{
  "n_layer": 9,
  "d_model": 512,
  "n_head": 24,
  "n_kv_head": 24,
  "head_dim": 32,
  "d_mlp": 2048,
  "vocab_size": 36094,
  "activation": "squared_relu",
  "norm": "rmsnorm",
  "norm_place": "pre",
  "norm_eps": 1e-05,
  "positions": "rope",
  "rope_base": 1020.0,
  "rope_fraction": 0.5,
  "qk_norm": true,
  "attn_scale": 0.359,
  "bias": "none",
  "tie_embeddings": false,
  "parallel_block": false,
  "extras": ["local attention windows", "shifted keys", "capped logits"],
  "init": "orth",
  "init_std_qkv": 0.032,
  "init_std_o": 0.00615,
  "init_std_up": 0.032,
  "init_std_down": 0.00377,
  "init_out_by_depth": true,
  "optimizer": "ademamix",
  "lr": 0.000373,
  "beta1": 0.9,
  "weight_decay": 0.0,
  "lr_head": 0.00501,
  "warmup_steps": 334,
  "schedule": "wsd",
  "decay_fraction": 0.741,
  "decay_shape": "pow",
  "final_lr_fraction": 0.0,
  "batch_tokens": 131072,
  "seq_len": 512,
  "doc_mask": true,
  "train_tokens": 491900000,
  "steps": 3753,
  "dataset": "wikipedia_en"
}
Each number is 200 + 30 x the weight over its row's rms, rounded and kept within 0 to 999. Layers, rows and columns count from 0. The size before them is the row's rms in percent of the matrix's.

# layer 3 attention value, 768x512, rms 0.0396, rows 575, columns 128-255
095,176,183,179,230,252,173,206,230,221,152,175,183,189,233,223,199,134,138,193,188,205,201,230,216,229,172,202,165,138,180,238,206,218,199,209,188,253,235,241,196,220,147,173,198,156,204,189,225,213,232,150,183,251,240,150,225,222,236,213,258,243,230,182,182,212,206,202,228,203,153,243,165,224,223,163,165,196,192,186,177,217,185,160,205,180,194,179,213,184,222,166,198,143,218,218,162,185,221,245,247,236,179,180,154,179,222,179,203,183,203,171,173,196,251,254,208,191,187,213,199,166,234,208,212,200,215,156,200
# layer 3 attention output (transposed), 768x512, rms 0.0288, rows 575, columns 128-255
095,187,190,203,243,212,231,220,221,205,135,216,183,172,213,191,218,260,212,212,201,254,209,166,237,198,230,204,251,251,277,151,169,213,194,194,247,150,191,206,204,215,240,204,205,191,180,196,204,217,212,259,191,203,116,210,221,248,159,192,139,224,182,250,165,205,164,265,209,202,217,158,204,206,172,257,224,200,209,214,243,175,225,158,174,255,247,173,191,190,196,210,177,195,216,231,237,177,198,177,170,224,201,196,239,185,148,161,191,219,201,240,196,155,142,196,158,269,212,221,216,190,218,207,193,169,227,255,212
# layer 3 attention query, 768x512, rms 0.0452, rows 576-602, columns 128-255
108,204,164,241,140,211,179,121,210,118,154,225,143,149,210,200,211,228,105,155,158,155,173,166,156,259,162,225,232,222,220,197,207,230,168,153,189,199,219,188,267,210,236,180,207,186,229,181,203,194,157,218,225,196,175,169,223,196,209,172,208,207,214,201,173,188,235,173,194,200,214,246,187,191,164,213,137,261,243,210,226,197,194,164,222,169,219,169,212,257,232,208,181,227,197,209,196,168,184,190,231,171,184,176,185,154,168,179,181,205,179,190,170,165,195,176,143,206,169,175,217,186,224,159,196,199,199,175,214
104,213,227,137,205,195,208,195,268,255,250,241,258,250,225,178,187,127,181,187,231,170,164,208,178,197,236,143,221,222,183,200,207,162,200,197,216,164,210,172,214,191,207,145,222,179,205,221,202,201,218,221,230,162,200,234,197,162,185,151,200,251,159,189,195,176,160,204,255,189,203,151,203,198,176,218,195,195,160,226,145,227,196,189,201,224,230,187,205,154,155,241,205,207,185,161,246,262,213,223,198,200,168,235,191,216,196,188,224,219,207,228,240,190,185,196,222,212,231,185,172,229,186,195,209,192,159,198,212
114,197,165,229,141,217,189,220,200,175,223,270,186,187,192,195,207,225,208,193,220,226,251,181,168,184,189,258,208,209,211,216,239,234,175,208,198,199,218,183,209,174,266,189,184,175,214,206,208,213,192,201,184,184,173,184,203,222,180,217,214,171,216,238,174,185,209,207,213,174,182,221,167,169,174,198,189,258,214,211,243,187,186,142,234,219,209,193,206,177,223,253,185,214,253,210,178,145,211,220,202,181,182,204,120,233,210,223,195,173,179,228,232,246,209,181,214,162,163,191,230,228,246,181,199,223,233,183,228
095,214,213,172,190,226,189,212,233,193,187,185,238,249,191,193,157,163,219,239,234,181,120,256,173,242,212,207,220,223,198,216,159,162,170,212,220,237,177,196,172,170,206,201,208,241,169,205,110,214,196,169,184,218,253,247,146,232,229,160,244,227,234,131,220,165,228,192,167,212,228,187,189,167,244,144,167,194,233,180,172,204,167,237,172,169,156,195,189,187,166,121,177,160,207,156,246,257,121,221,170,229,165,213,214,236,254,148,177,175,258,214,209,252,214,160,249,223,224,228,246,240,163,213,198,184,168,188,192
114,225,265,189,214,167,190,232,203,186,167,180,201,180,189,216,158,194,154,246,216,204,210,216,219,209,245,180,160,243,172,219,187,192,226,253,237,203,183,238,136,147,178,167,256,233,144,228,217,199,220,190,200,240,178,241,209,177,229,156,193,230,231,165,186,179,239,126,249,210,193,176,216,208,193,176,193,150,244,266,194,277,199,188,187,159,229,178,216,269,169,232,179,208,206,165,227,212,200,192,193,243,185,190,224,174,230,200,206,191,229,204,276,178,219,186,179,206,153,237,236,165,216,200,197,190,161,212,168
104,197,178,179,261,218,178,211,233,185,227,220,176,198,189,253,193,196,192,210,211,198,245,208,195,208,232,181,156,190,183,172,199,242,195,226,208,156,236,212,239,242,214,188,239,208,167,202,233,199,186,203,230,209,198,233,197,224,133,151,178,148,167,232,213,238,180,229,214,237,210,221,157,197,196,182,198,182,167,196,207,193,184,205,200,170,250,243,202,185,194,237,210,206,195,140,190,188,205,197,191,206,234,174,160,184,151,223,181,224,174,216,195,145,117,253,205,203,225,203,139,234,224,211,266,183,220,228,189
104,150,202,183,159,248,243,241,259,179,148,189,219,154,201,146,156,252,232,202,180,204,213,199,198,184,235,235,202,170,233,220,177,196,220,195,203,221,216,183,151,167,197,202,168,217,208,193,198,216,191,215,193,234,207,185,197,191,118,233,222,208,225,236,234,180,190,233,154,186,183,204,192,194,167,166,235,185,226,147,211,221,196,176,191,176,167,165,202,136,226,158,149,197,146,200,195,223,200,190,229,196,178,222,197,216,224,181,221,191,197,209,233,227,167,183,153,200,177,174,222,200,215,189,173,249,218,145,213
098,197,203,164,243,199,173,204,180,144,196,186,191,174,241,205,108,232,203,209,152,204,256,205,174,214,207,167,120,211,219,208,192,229,153,210,211,220,250,232,230,205,181,190,204,200,204,220,190,237,189,208,187,217,180,150,213,220,191,174,173,183,177,223,141,208,170,212,208,285,228,186,210,197,188,183,191,176,224,202,178,218,228,179,225,154,184,222,232,202,206,154,193,192,191,192,167,255,206,169,188,195,185,181,230,213,207,249,212,153,160,196,204,162,173,193,184,203,202,212,222,179,248,257,202,196,188,213,175
087,239,210,218,209,215,158,177,244,199,194,177,252,218,215,199,125,209,263,160,192,181,180,232,184,196,246,173,198,261,200,215,172,170,228,162,150,233,174,213,209,136,222,147,251,196,217,263,202,228,204,224,183,189,219,169,213,201,211,247,183,196,192,204,217,174,173,229,211,188,205,165,236,219,122,208,204,225,210,159,164,149,183,184,199,186,174,166,243,209,227,204,216,238,223,147,185,205,218,225,169,177,138,254,202,223,168,212,247,238,210,181,264,214,192,189,205,235,178,214,209,196,193,159,163,195,162,139,232
099,215,179,186,272,155,186,183,201,238,214,150,147,165,207,190,250,203,173,167,187,159,233,234,216,193,183,195,181,205,195,160,184,248,191,239,176,239,199,171,216,189,246,195,166,233,225,233,150,191,186,232,220,187,167,184,230,205,269,180,164,247,189,203,267,176,236,188,189,235,184,174,227,150,170,191,256,159,212,198,208,177,201,206,193,186,235,177,123,236,148,155,209,186,173,179,278,234,227,180,172,228,201,202,219,162,247,184,188,175,155,165,180,204,184,234,182,227,212,249,174,207,228,173,187,198,225,256,193
093,217,255,169,165,175,213,169,203,200,247,151,148,182,170,205,179,178,226,253,214,203,210,175,149,246,222,225,202,230,195,187,188,213,169,140,213,190,202,209,170,206,160,207,225,217,180,204,235,166,154,214,189,221,227,216,226,154,169,171,210,250,156,184,168,230,223,177,227,187,166,175,257,208,155,253,198,152,212,237,160,221,235,187,199,222,171,179,195,226,162,217,164,205,173,171,219,221,211,177,177,210,195,211,224,159,193,183,232,226,202,170,251,178,232,240,223,202,186,186,195,198,184,207,196,150,187,225,192
102,172,173,227,197,240,208,206,175,191,212,223,191,155,219,181,247,284,206,174,136,230,207,171,177,218,179,248,262,193,181,223,253,200,193,223,257,194,270,109,264,190,240,229,245,162,239,212,204,206,195,232,189,156,192,224,197,210,212,255,207,206,179,220,233,228,200,228,187,156,127,202,191,188,175,182,186,215,225,155,193,117,172,181,217,224,161,211,176,149,183,230,174,211,175,236,199,163,197,237,239,182,229,181,188,165,178,190,203,267,249,184,147,201,173,191,176,215,154,176,204,203,185,192,236,211,224,176,266
091,219,232,199,207,178,217,177,175,207,232,209,283,220,181,195,189,135,242,252,233,159,165,202,241,235,208,191,207,162,200,169,230,133,252,212,202,231,207,180,189,204,275,231,146,183,197,146,203,229,191,201,213,229,226,165,184,249,204,179,196,250,182,211,179,192,212,212,178,168,214,154,182,196,176,208,186,213,216,220,221,228,171,262,228,242,166,193,203,213,227,172,227,178,194,170,190,205,164,185,162,186,170,190,215,197,224,186,194,220,195,191,186,254,231,158,229,213,197,213,218,182,174,188,159,228,214,220,214
111,173,174,197,278,186,205,210,160,165,165,264,171,168,205,198,192,235,159,214,187,178,242,251,192,186,169,167,192,181,229,203,175,223,185,203,186,144,192,196,208,192,244,227,197,154,210,183,184,215,158,206,180,205,188,237,211,197,137,196,171,145,138,239,169,220,181,203,218,194,217,209,193,245,179,247,196,205,127,157,270,118,247,206,247,183,219,229,180,210,190,223,226,227,204,209,185,174,200,193,223,218,220,193,179,215,141,265,200,177,182,190,158,167,188,204,218,193,181,209,171,249,246,200,188,160,216,219,159
096,177,245,132,171,129,196,189,240,228,177,130,211,195,163,183,180,170,173,203,174,264,207,164,201,179,248,211,214,181,146,166,207,229,142,195,207,179,252,237,247,205,211,194,222,194,208,203,241,177,205,229,231,227,206,198,194,207,179,239,192,190,177,199,216,179,236,169,182,181,196,157,238,228,171,216,234,208,203,166,199,238,213,217,246,183,172,191,196,205,204,223,147,206,195,220,204,191,159,217,233,163,189,193,197,171,196,212,268,210,239,150,239,220,195,224,163,160,163,166,170,174,202,219,175,220,230,210,224
099,184,228,192,216,244,199,223,158,153,196,243,182,188,289,193,238,255,181,153,223,187,133,216,211,167,234,177,178,196,166,187,139,194,186,177,189,214,215,240,203,207,242,237,206,245,201,226,175,186,236,225,222,220,184,165,169,170,203,212,161,175,190,210,255,195,203,190,212,179,178,210,206,183,159,161,171,198,129,172,217,156,116,177,205,148,177,188,212,240,228,194,172,182,194,239,256,132,174,250,190,180,222,160,175,207,195,197,266,217,241,210,208,181,204,205,155,175,219,138,240,208,224,164,187,174,145,152,250
091,174,213,247,223,156,240,163,254,179,222,243,233,179,231,200,183,240,244,204,195,230,206,212,200,194,188,222,235,271,211,169,138,215,165,218,269,188,148,147,194,172,138,186,150,181,214,219,212,176,195,221,237,191,212,204,246,187,194,222,218,205,177,151,213,189,195,134,207,169,174,227,188,223,221,177,202,183,165,186,251,172,212,178,217,201,148,207,178,150,187,202,224,137,248,196,228,227,236,196,261,170,255,195,220,204,251,224,189,195,225,217,195,184,189,216,194,182,150,208,168,198,296,178,217,214,153,263,181
106,199,171,175,212,160,194,166,193,186,181,206,170,157,179,277,172,213,158,191,171,188,174,155,190,172,199,159,219,257,200,198,162,240,149,226,226,212,248,187,227,219,200,205,237,250,202,194,154,264,194,182,149,148,221,210,138,233,187,201,196,160,205,214,193,207,197,195,226,255,171,175,209,193,182,201,221,189,228,117,206,223,228,223,199,223,180,250,186,211,228,161,153,237,235,250,205,231,175,236,139,196,193,185,157,249,161,217,200,172,199,203,215,161,194,268,174,176,228,210,178,212,231,213,248,163,294,222,181
098,185,274,209,216,174,198,213,129,220,201,254,201,200,222,227,182,206,127,140,206,274,190,223,198,196,207,171,175,152,167,171,242,155,236,253,173,180,244,211,232,218,192,250,240,205,199,308,170,231,156,245,190,214,166,181,187,176,203,162,278,187,189,214,236,209,200,187,188,145,194,214,202,156,182,232,186,258,179,204,213,160,204,163,206,171,172,192,154,207,178,168,176,200,167,231,226,201,206,243,196,204,154,179,185,219,168,165,205,188,208,230,211,136,181,218,162,205,191,220,210,254,146,183,224,180,223,214,183
093,204,238,233,183,189,229,193,222,144,242,181,195,244,188,137,201,231,184,216,186,187,229,221,153,225,235,202,203,188,206,213,186,189,180,227,208,258,201,205,213,213,153,192,161,234,268,163,261,221,180,204,199,200,248,182,164,227,198,248,194,211,204,204,188,194,196,163,133,216,139,177,254,200,204,199,213,184,178,252,186,196,196,180,216,209,236,182,176,213,195,229,197,267,229,199,214,144,238,157,258,133,202,205,202,212,216,197,210,233,191,227,170,244,250,211,235,153,216,188,198,179,176,180,198,141,151,235,190
098,187,156,191,225,204,160,221,187,217,215,147,186,225,210,178,205,189,179,160,211,247,187,198,165,196,203,195,196,227,219,187,194,197,214,154,181,194,201,205,222,257,215,182,211,172,227,215,225,202,215,183,205,191,188,210,215,176,232,245,186,199,206,228,194,215,153,174,180,180,229,182,215,153,199,226,202,250,186,153,196,169,218,176,171,148,222,200,165,161,228,199,253,195,198,232,161,237,202,148,196,218,167,189,224,174,188,174,201,156,191,242,179,162,198,172,198,235,157,213,264,228,163,159,239,169,207,226,226
093,210,175,268,132,245,213,228,237,152,169,170,206,220,175,111,232,232,226,130,184,165,219,237,172,191,218,249,195,219,259,247,191,229,211,205,212,215,184,176,285,187,167,174,144,225,230,194,238,239,208,205,192,176,215,205,169,189,181,207,202,155,161,216,208,173,202,142,138,238,156,218,214,203,209,215,175,283,178,154,236,173,200,152,218,187,170,203,187,170,194,230,156,167,207,212,209,200,163,225,187,189,142,251,196,183,204,186,196,136,179,209,193,214,166,167,206,201,171,232,198,154,189,176,237,242,204,221,190
102,176,185,258,210,179,200,201,194,231,214,222,173,173,168,206,171,196,203,211,231,197,209,200,214,174,195,173,174,186,208,165,170,194,187,180,213,159,221,219,143,281,212,212,179,212,199,180,169,197,205,161,208,202,201,164,174,208,244,305,209,214,217,212,207,214,216,173,154,180,226,220,167,197,209,201,250,176,192,216,223,249,265,217,237,192,237,200,193,228,151,237,239,189,230,187,185,201,213,227,166,172,194,197,183,228,192,220,252,197,198,172,212,236,167,244,242,183,207,223,244,177,263,174,187,153,284,170,199
097,231,224,197,202,195,225,174,153,268,230,177,199,185,220,155,177,210,172,214,154,202,218,222,223,173,151,221,192,240,209,241,161,188,207,195,131,195,257,219,209,191,173,220,207,209,188,192,142,252,146,232,202,153,166,248,156,207,199,218,212,202,153,200,237,187,181,235,159,231,190,251,224,212,265,222,229,262,221,151,225,213,199,186,176,198,213,206,168,215,263,147,191,264,191,230,251,209,166,239,237,202,185,244,177,214,201,184,215,213,177,229,195,175,227,173,218,202,163,167,169,184,159,208,173,244,190,206,244
103,207,194,194,230,224,234,145,176,211,241,248,285,181,176,236,172,196,171,211,231,191,221,228,224,197,128,245,205,205,207,214,260,164,194,228,175,187,214,215,177,230,212,166,212,186,197,199,153,190,249,234,182,187,206,179,180,201,151,236,206,210,222,181,233,238,217,224,184,210,233,226,190,196,206,201,234,195,188,184,172,176,183,225,220,183,186,258,192,188,161,168,221,193,172,255,201,246,218,231,179,210,227,232,218,226,192,201,203,152,215,206,229,185,212,180,206,237,172,200,218,190,243,153,224,176,199,224,214
097,185,209,230,188,145,168,197,186,192,165,181,219,219,196,236,208,182,224,208,219,214,185,217,222,245,180,240,232,160,110,209,206,198,156,173,196,219,225,179,217,219,248,191,170,107,188,183,157,184,221,161,207,194,190,199,178,234,218,203,186,228,204,197,132,223,184,200,213,213,245,177,152,199,158,201,220,243,179,203,161,235,152,230,174,263,185,219,188,212,165,249,183,225,172,151,168,217,195,201,216,229,187,165,229,148,182,192,160,176,220,170,151,201,198,201,195,176,198,181,184,243,208,177,177,235,186,190,185
098,235,210,205,201,232,229,159,142,263,168,273,178,144,141,275,233,200,199,175,165,148,185,185,211,183,157,199,198,186,161,166,184,205,199,236,203,201,217,161,155,179,181,210,246,196,207,255,165,237,179,199,224,219,229,229,200,195,173,200,222,194,215,262,235,212,197,217,203,202,168,202,191,209,211,210,219,223,194,185,181,212,182,192,198,220,218,190,130,213,222,227,165,214,227,250,220,183,222,161,178,264,214,176,157,159,213,186,160,208,192,185,192,233,240,213,188,179,203,213,183,175,203,174,233,127,184,181,259
# layer 3 attention key, 768x512, rms 0.0451, rows 576-601, columns 128-255
101,145,187,249,188,203,204,157,261,194,183,219,235,212,213,223,167,238,178,199,188,202,158,244,195,211,246,196,157,184,246,207,177,200,194,240,235,249,138,212,252,193,209,233,232,230,252,225,203,204,203,221,146,222,219,261,236,183,143,209,174,196,168,241,172,190,227,214,167,181,220,240,189,268,252,216,199,182,172,158,192,226,177,182,225,195,202,195,157,123,191,193,203,125,229,174,163,177,197,206,202,160,209,196,199,205,173,206,219,238,141,133,182,221,180,220,190,139,219,169,185,179,266,211,171,176,235,203,201
107,258,255,179,225,185,165,215,174,238,201,186,243,176,246,181,284,173,187,237,215,169,235,229,190,223,215,213,212,201,166,224,247,167,204,234,241,232,184,247,173,212,158,158,182,195,209,186,217,235,231,155,152,242,186,206,209,162,168,199,242,211,220,165,256,247,184,260,215,196,161,148,229,253,182,193,193,228,252,193,135,219,211,218,220,253,203,170,191,218,207,219,190,190,155,186,240,237,185,148,227,258,212,214,221,223,133,204,190,200,232,240,230,151,152,203,201,185,241,272,246,197,126,193,201,197,192,249,173
108,237,183,232,187,183,197,189,212,235,164,157,151,187,193,236,207,220,160,211,203,241,171,211,216,151,205,136,181,148,185,248,194,208,246,206,154,174,220,198,162,214,147,255,237,214,260,242,133,198,199,218,136,166,189,246,190,182,241,147,212,221,190,212,165,210,145,193,221,217,251,194,257,148,189,249,245,189,238,217,192,207,183,209,241,180,232,202,165,225,252,237,257,208,217,226,183,200,218,149,158,187,216,154,218,190,165,243,186,192,204,191,193,221,232,259,225,173,209,241,195,233,204,231,211,217,232,228,183
085,165,236,194,211,142,191,215,187,208,228,120,212,223,209,162,191,262,254,184,195,178,133,187,204,184,232,210,196,217,220,190,226,127,155,182,192,171,169,226,216,214,194,251,216,193,215,195,223,220,174,187,233,215,202,174,210,175,196,197,207,191,187,183,195,215,170,169,189,190,198,147,241,210,178,190,225,211,227,200,169,248,193,224,171,241,200,223,201,193,213,222,184,233,177,167,205,190,153,169,190,160,160,204,212,236,170,210,209,153,173,229,222,70,164,177,209,225,213,187,219,201,137,172,217,255,190,156,201
109,248,229,205,184,174,202,268,175,215,239,175,266,242,227,176,235,210,252,174,199,173,219,241,194,173,205,217,147,191,231,167,232,112,205,220,220,210,202,227,177,205,170,211,204,244,125,128,215,199,189,122,245,221,190,247,175,172,216,187,199,229,229,172,192,202,170,193,224,188,165,145,190,216,191,159,292,195,245,180,122,213,217,260,202,204,208,171,213,178,217,203,174,175,211,207,230,203,142,187,202,213,152,199,210,214,190,204,186,179,244,162,257,181,199,188,238,198,198,221,254,156,144,198,223,219,182,202,232
111,210,159,225,218,221,238,186,217,162,161,223,151,179,153,201,155,206,198,158,174,215,192,200,222,182,154,189,218,198,201,219,166,258,171,171,158,204,167,184,201,150,192,230,192,238,172,221,182,179,180,242,183,166,185,207,205,231,177,214,217,188,227,296,210,234,169,178,242,249,195,210,216,199,187,264,194,222,170,211,241,141,183,179,205,207,198,251,175,199,239,220,206,219,194,232,185,220,219,208,190,193,247,178,122,199,220,173,162,191,123,197,193,181,194,206,175,215,248,178,211,251,194,200,255,192,226,214,184
105,166,213,184,129,213,187,174,240,224,243,218,216,195,199,158,184,232,257,168,194,183,211,214,209,141,169,194,184,165,276,201,231,191,217,200,215,184,191,171,150,196,223,204,220,163,232,176,189,215,203,162,184,203,141,163,201,184,179,195,216,240,216,175,253,168,169,286,169,214,211,203,165,232,135,190,227,198,194,218,260,197,172,213,201,215,164,191,196,145,184,126,130,218,186,149,244,166,177,163,256,131,244,240,183,116,207,201,227,174,196,213,197,228,158,185,209,183,174,192,157,192,211,212,195,239,178,203,207
105,190,213,251,225,126,166,202,235,146,222,163,198,202,178,259,174,221,176,179,178,220,228,182,211,156,155,211,162,232,164,168,235,195,199,206,187,246,227,186,146,170,184,197,211,175,236,168,251,172,189,170,218,199,194,199,207,197,225,243,187,181,229,232,202,243,170,155,206,208,231,187,208,174,200,153,185,182,131,168,174,220,255,232,162,182,195,203,159,200,173,170,198,196,170,148,182,217,215,237,245,248,168,197,221,159,170,181,241,241,196,183,205,180,185,231,184,187,162,194,186,204,150,208,234,180,203,236,178
098,116,191,233,208,195,183,123,166,143,194,215,161,187,238,215,188,245,207,159,173,175,189,182,237,170,192,162,203,228,244,162,233,221,178,200,250,204,217,181,221,195,159,155,212,214,194,178,172,177,229,236,193,187,188,230,195,254,194,180,217,210,164,185,198,201,254,230,203,206,250,298,191,211,177,205,214,223,196,178,240,182,181,211,206,90,187,211,201,230,243,214,174,209,202,213,203,208,202,216,199,159,233,199,161,212,155,215,179,224,124,212,206,165,213,193,146,191,177,174,188,206,266,195,232,242,260,209,219
099,266,167,139,142,225,179,251,233,181,223,195,191,217,247,147,187,206,235,164,228,226,209,187,209,218,253,210,215,248,253,222,180,222,130,209,218,224,193,196,209,225,200,163,254,188,217,179,200,231,217,208,206,190,236,216,257,154,190,213,154,189,194,211,225,201,157,206,186,176,136,202,168,209,219,208,150,177,223,198,218,177,263,156,201,190,206,182,233,214,180,174,172,273,243,182,161,167,225,206,232,174,172,148,220,159,219,225,173,193,197,174,229,199,205,181,189,186,153,153,245,180,265,209,265,200,187,199,182
088,223,274,186,183,202,153,207,213,245,223,181,245,211,242,195,187,164,230,215,249,212,218,208,206,221,174,187,205,214,141,241,219,178,174,188,227,194,202,220,203,213,170,177,215,190,196,211,171,140,155,135,190,272,225,246,241,180,220,184,203,223,193,183,250,182,193,169,244,167,179,197,193,162,158,217,245,263,224,211,204,210,190,198,220,218,224,195,195,246,180,181,150,210,224,167,194,229,216,203,235,234,189,149,188,179,256,146,213,211,221,203,224,190,237,134,200,236,196,171,244,177,204,179,166,180,147,223,138
104,169,165,177,174,183,216,174,214,161,182,233,162,187,195,220,129,195,206,193,235,206,221,243,210,180,194,192,222,184,251,202,153,252,176,212,145,239,245,173,237,203,209,171,218,189,231,182,130,198,161,258,195,207,188,196,166,217,219,168,179,186,171,236,204,252,173,225,173,210,244,259,167,204,217,239,148,229,210,180,288,157,190,177,244,175,193,222,224,225,199,194,242,222,221,181,257,155,254,205,152,224,244,175,144,175,270,270,169,195,197,177,167,217,200,216,152,184,226,227,194,186,220,205,197,206,210,195,222
088,159,236,242,204,135,193,159,211,187,215,179,230,215,181,255,221,224,195,213,201,183,213,191,196,168,226,227,115,194,202,224,257,175,282,184,229,172,221,216,199,215,180,187,263,181,202,214,249,272,199,146,225,196,200,211,157,198,218,221,170,229,208,154,182,127,198,155,177,234,182,244,225,217,197,170,193,213,220,198,100,155,217,219,201,263,182,204,227,197,187,227,265,190,183,167,225,210,215,213,182,177,176,192,237,243,150,196,153,236,194,212,242,206,202,227,261,193,177,196,175,187,177,201,169,195,189,207,194
088,204,173,188,198,193,233,197,171,182,119,211,128,170,208,229,176,239,152,161,213,185,208,179,207,225,238,187,166,227,160,196,188,275,146,201,230,204,204,221,182,154,177,190,208,198,176,172,194,194,217,224,202,127,214,241,222,232,180,208,180,179,188,226,162,167,221,148,255,195,167,219,199,180,144,168,169,201,219,151,232,191,209,145,196,194,264,195,221,192,221,200,187,217,185,201,193,151,288,225,220,251,229,182,184,141,183,184,252,183,209,219,159,241,195,203,274,176,243,201,192,206,190,198,269,146,229,214,197
089,273,203,183,165,213,111,233,211,200,182,210,249,209,206,205,194,219,201,173,226,181,204,162,163,156,206,226,183,182,159,214,255,211,182,208,173,229,142,202,219,200,204,204,179,205,188,229,208,234,205,187,243,163,133,214,235,202,158,209,219,196,203,225,186,209,168,241,182,191,191,225,185,192,204,193,222,252,169,176,205,200,209,212,213,176,180,176,191,167,191,229,144,270,211,158,149,172,203,213,185,176,203,207,225,228,177,219,192,180,160,198,205,179,204,165,210,221,191,193,241,226,197,222,177,216,192,134,229
097,174,252,233,162,231,258,217,215,188,210,190,246,167,283,226,217,171,180,206,211,247,203,198,167,167,265,167,200,197,153,195,270,198,179,222,220,202,209,123,120,184,190,227,183,210,249,235,217,221,179,244,187,193,163,234,203,140,226,212,209,176,210,182,208,206,192,221,171,198,125,171,183,274,199,175,202,254,231,186,193,215,231,134,182,187,190,179,199,203,164,173,168,168,237,188,206,186,224,261,192,216,227,176,203,174,216,196,239,226,194,179,171,190,224,175,226,147,202,186,201,221,225,183,224,230,269,188,176
108,209,170,240,245,165,141,218,221,256,177,191,191,173,258,172,232,248,243,173,234,208,186,214,171,191,184,205,165,216,229,195,135,200,248,156,170,234,148,232,215,185,185,169,194,135,214,190,207,175,230,234,196,244,246,182,226,195,146,230,168,204,146,169,191,211,183,175,171,181,203,208,230,194,216,161,248,222,183,178,184,204,186,233,186,189,207,226,150,202,186,200,180,140,224,216,162,240,206,189,215,223,169,215,203,189,161,165,202,229,232,207,246,178,165,158,176,190,201,182,167,194,303,165,206,192,179,226,193
102,179,147,166,221,185,186,193,129,203,103,130,176,162,195,181,151,201,207,247,199,229,238,138,184,216,240,192,219,214,195,207,191,219,179,185,231,233,233,258,237,162,238,252,228,228,165,239,225,221,208,183,173,194,158,173,205,193,181,227,196,198,208,253,153,176,171,218,221,228,218,166,202,160,198,165,212,208,223,147,168,266,222,190,160,184,146,219,166,195,206,211,174,236,195,199,216,199,225,187,162,201,190,167,212,213,149,176,124,248,213,204,200,243,169,221,235,179,230,179,234,219,212,212,193,164,201,251,228
104,183,214,221,190,201,249,163,231,188,262,188,196,197,212,217,192,238,206,172,178,257,233,208,206,195,203,153,199,216,218,203,199,199,195,232,197,186,249,177,195,181,218,165,192,204,96,243,206,216,183,223,223,179,194,210,226,187,193,197,207,161,199,228,209,227,228,212,226,163,215,271,179,241,206,276,174,229,136,193,227,208,244,206,189,209,239,215,229,214,215,220,225,248,199,202,159,212,194,245,215,195,185,195,172,282,175,221,231,186,207,243,185,178,226,165,158,239,172,196,197,181,186,140,231,182,261,153,174
107,206,228,204,196,173,203,286,220,245,171,182,207,191,234,190,225,186,199,206,251,181,180,188,182,206,273,252,197,198,210,180,177,212,168,185,176,195,217,231,158,231,98,168,127,213,225,157,186,222,217,197,177,273,246,155,191,197,169,216,238,250,221,157,233,207,134,195,166,160,205,231,192,173,211,215,237,240,204,235,251,226,222,172,196,205,206,216,157,166,204,246,205,177,183,197,206,160,215,164,180,187,159,225,229,191,214,189,156,183,190,217,208,226,236,229,201,206,177,191,200,234,226,217,201,178,158,230,190
099,176,200,230,188,259,187,168,226,261,203,182,141,220,198,211,138,229,238,171,196,206,160,165,166,268,240,214,243,241,197,207,241,234,211,183,237,226,185,196,210,242,203,194,202,198,170,198,143,229,199,220,173,145,206,195,145,214,218,213,247,234,201,197,218,162,253,215,190,172,177,250,213,209,193,239,207,215,163,159,228,187,207,176,241,184,229,189,152,172,221,221,223,162,223,220,190,192,243,179,199,209,193,189,259,186,218,135,173,199,215,181,251,187,181,207,243,204,174,223,209,146,209,173,189,203,175,166,195
102,240,187,165,198,166,190,220,180,202,224,206,234,243,160,163,209,263,227,223,231,168,203,234,143,218,247,165,186,198,154,156,198,166,232,205,213,192,203,217,223,222,188,186,229,185,197,170,209,227,190,201,180,234,219,211,151,217,133,194,214,177,170,207,163,179,193,225,240,168,90,174,212,207,238,184,235,190,190,215,144,226,181,201,233,167,190,222,204,165,232,194,230,209,193,178,182,226,234,182,190,172,190,154,206,184,242,234,206,181,189,195,187,205,221,204,240,145,169,164,158,220,183,179,183,169,247,199,163
100,169,203,259,192,213,235,186,204,194,204,196,169,213,169,226,155,178,220,203,214,200,192,210,184,169,199,223,214,138,215,181,234,193,223,214,218,159,158,187,205,254,176,253,220,184,165,212,183,287,270,166,234,202,165,196,230,196,206,231,182,189,223,198,221,190,206,219,191,172,208,188,190,166,169,227,202,220,219,214,178,170,203,196,165,198,205,228,209,151,176,259,195,226,193,268,150,143,273,197,218,194,157,169,200,238,197,142,222,237,209,166,204,186,199,192,219,142,244,207,124,196,235,178,169,199,211,160,201
094,180,247,215,178,213,226,198,232,191,203,177,217,184,180,196,246,248,218,223,182,173,184,194,185,137,189,206,234,228,181,166,232,141,218,197,156,203,243,216,164,174,134,208,197,154,181,249,279,204,206,266,208,180,186,194,213,225,220,204,165,189,177,238,207,183,179,160,271,227,206,230,238,193,208,199,196,261,219,166,201,147,212,127,198,188,176,202,170,188,194,202,204,216,203,210,192,238,176,182,207,224,266,191,154,220,185,199,179,191,153,225,231,190,237,174,162,257,201,209,214,181,195,229,174,235,223,211,157
104,213,184,221,143,194,188,177,185,217,208,225,197,178,173,210,181,202,174,231,176,192,227,199,202,207,181,175,236,251,206,225,245,214,130,230,182,259,197,183,187,181,204,246,201,161,205,206,257,199,213,223,199,184,162,158,185,189,177,221,157,201,205,226,173,214,212,205,172,186,196,206,193,255,199,194,211,213,217,162,137,237,202,164,169,164,241,191,136,216,212,250,196,144,224,175,173,196,208,231,188,181,161,213,222,159,154,181,196,244,234,175,254,197,214,185,173,226,198,185,166,214,196,203,201,157,194,207,179
099,204,215,153,232,174,163,237,245,241,205,229,185,247,259,208,176,109,229,201,224,177,194,201,238,199,199,191,216,233,218,218,223,176,137,183,203,200,209,211,145,207,172,228,214,165,237,225,196,200,236,153,203,186,205,187,177,170,226,167,179,171,185,182,207,226,199,175,172,239,276,197,200,213,204,164,213,206,245,191,163,166,164,203,174,270,223,223,203,204,172,162,216,201,252,195,209,178,174,186,210,172,250,213,193,184,200,198,225,209,187,199,182,191,214,200,258,198,215,185,260,189,144,197,181,231,162,211,159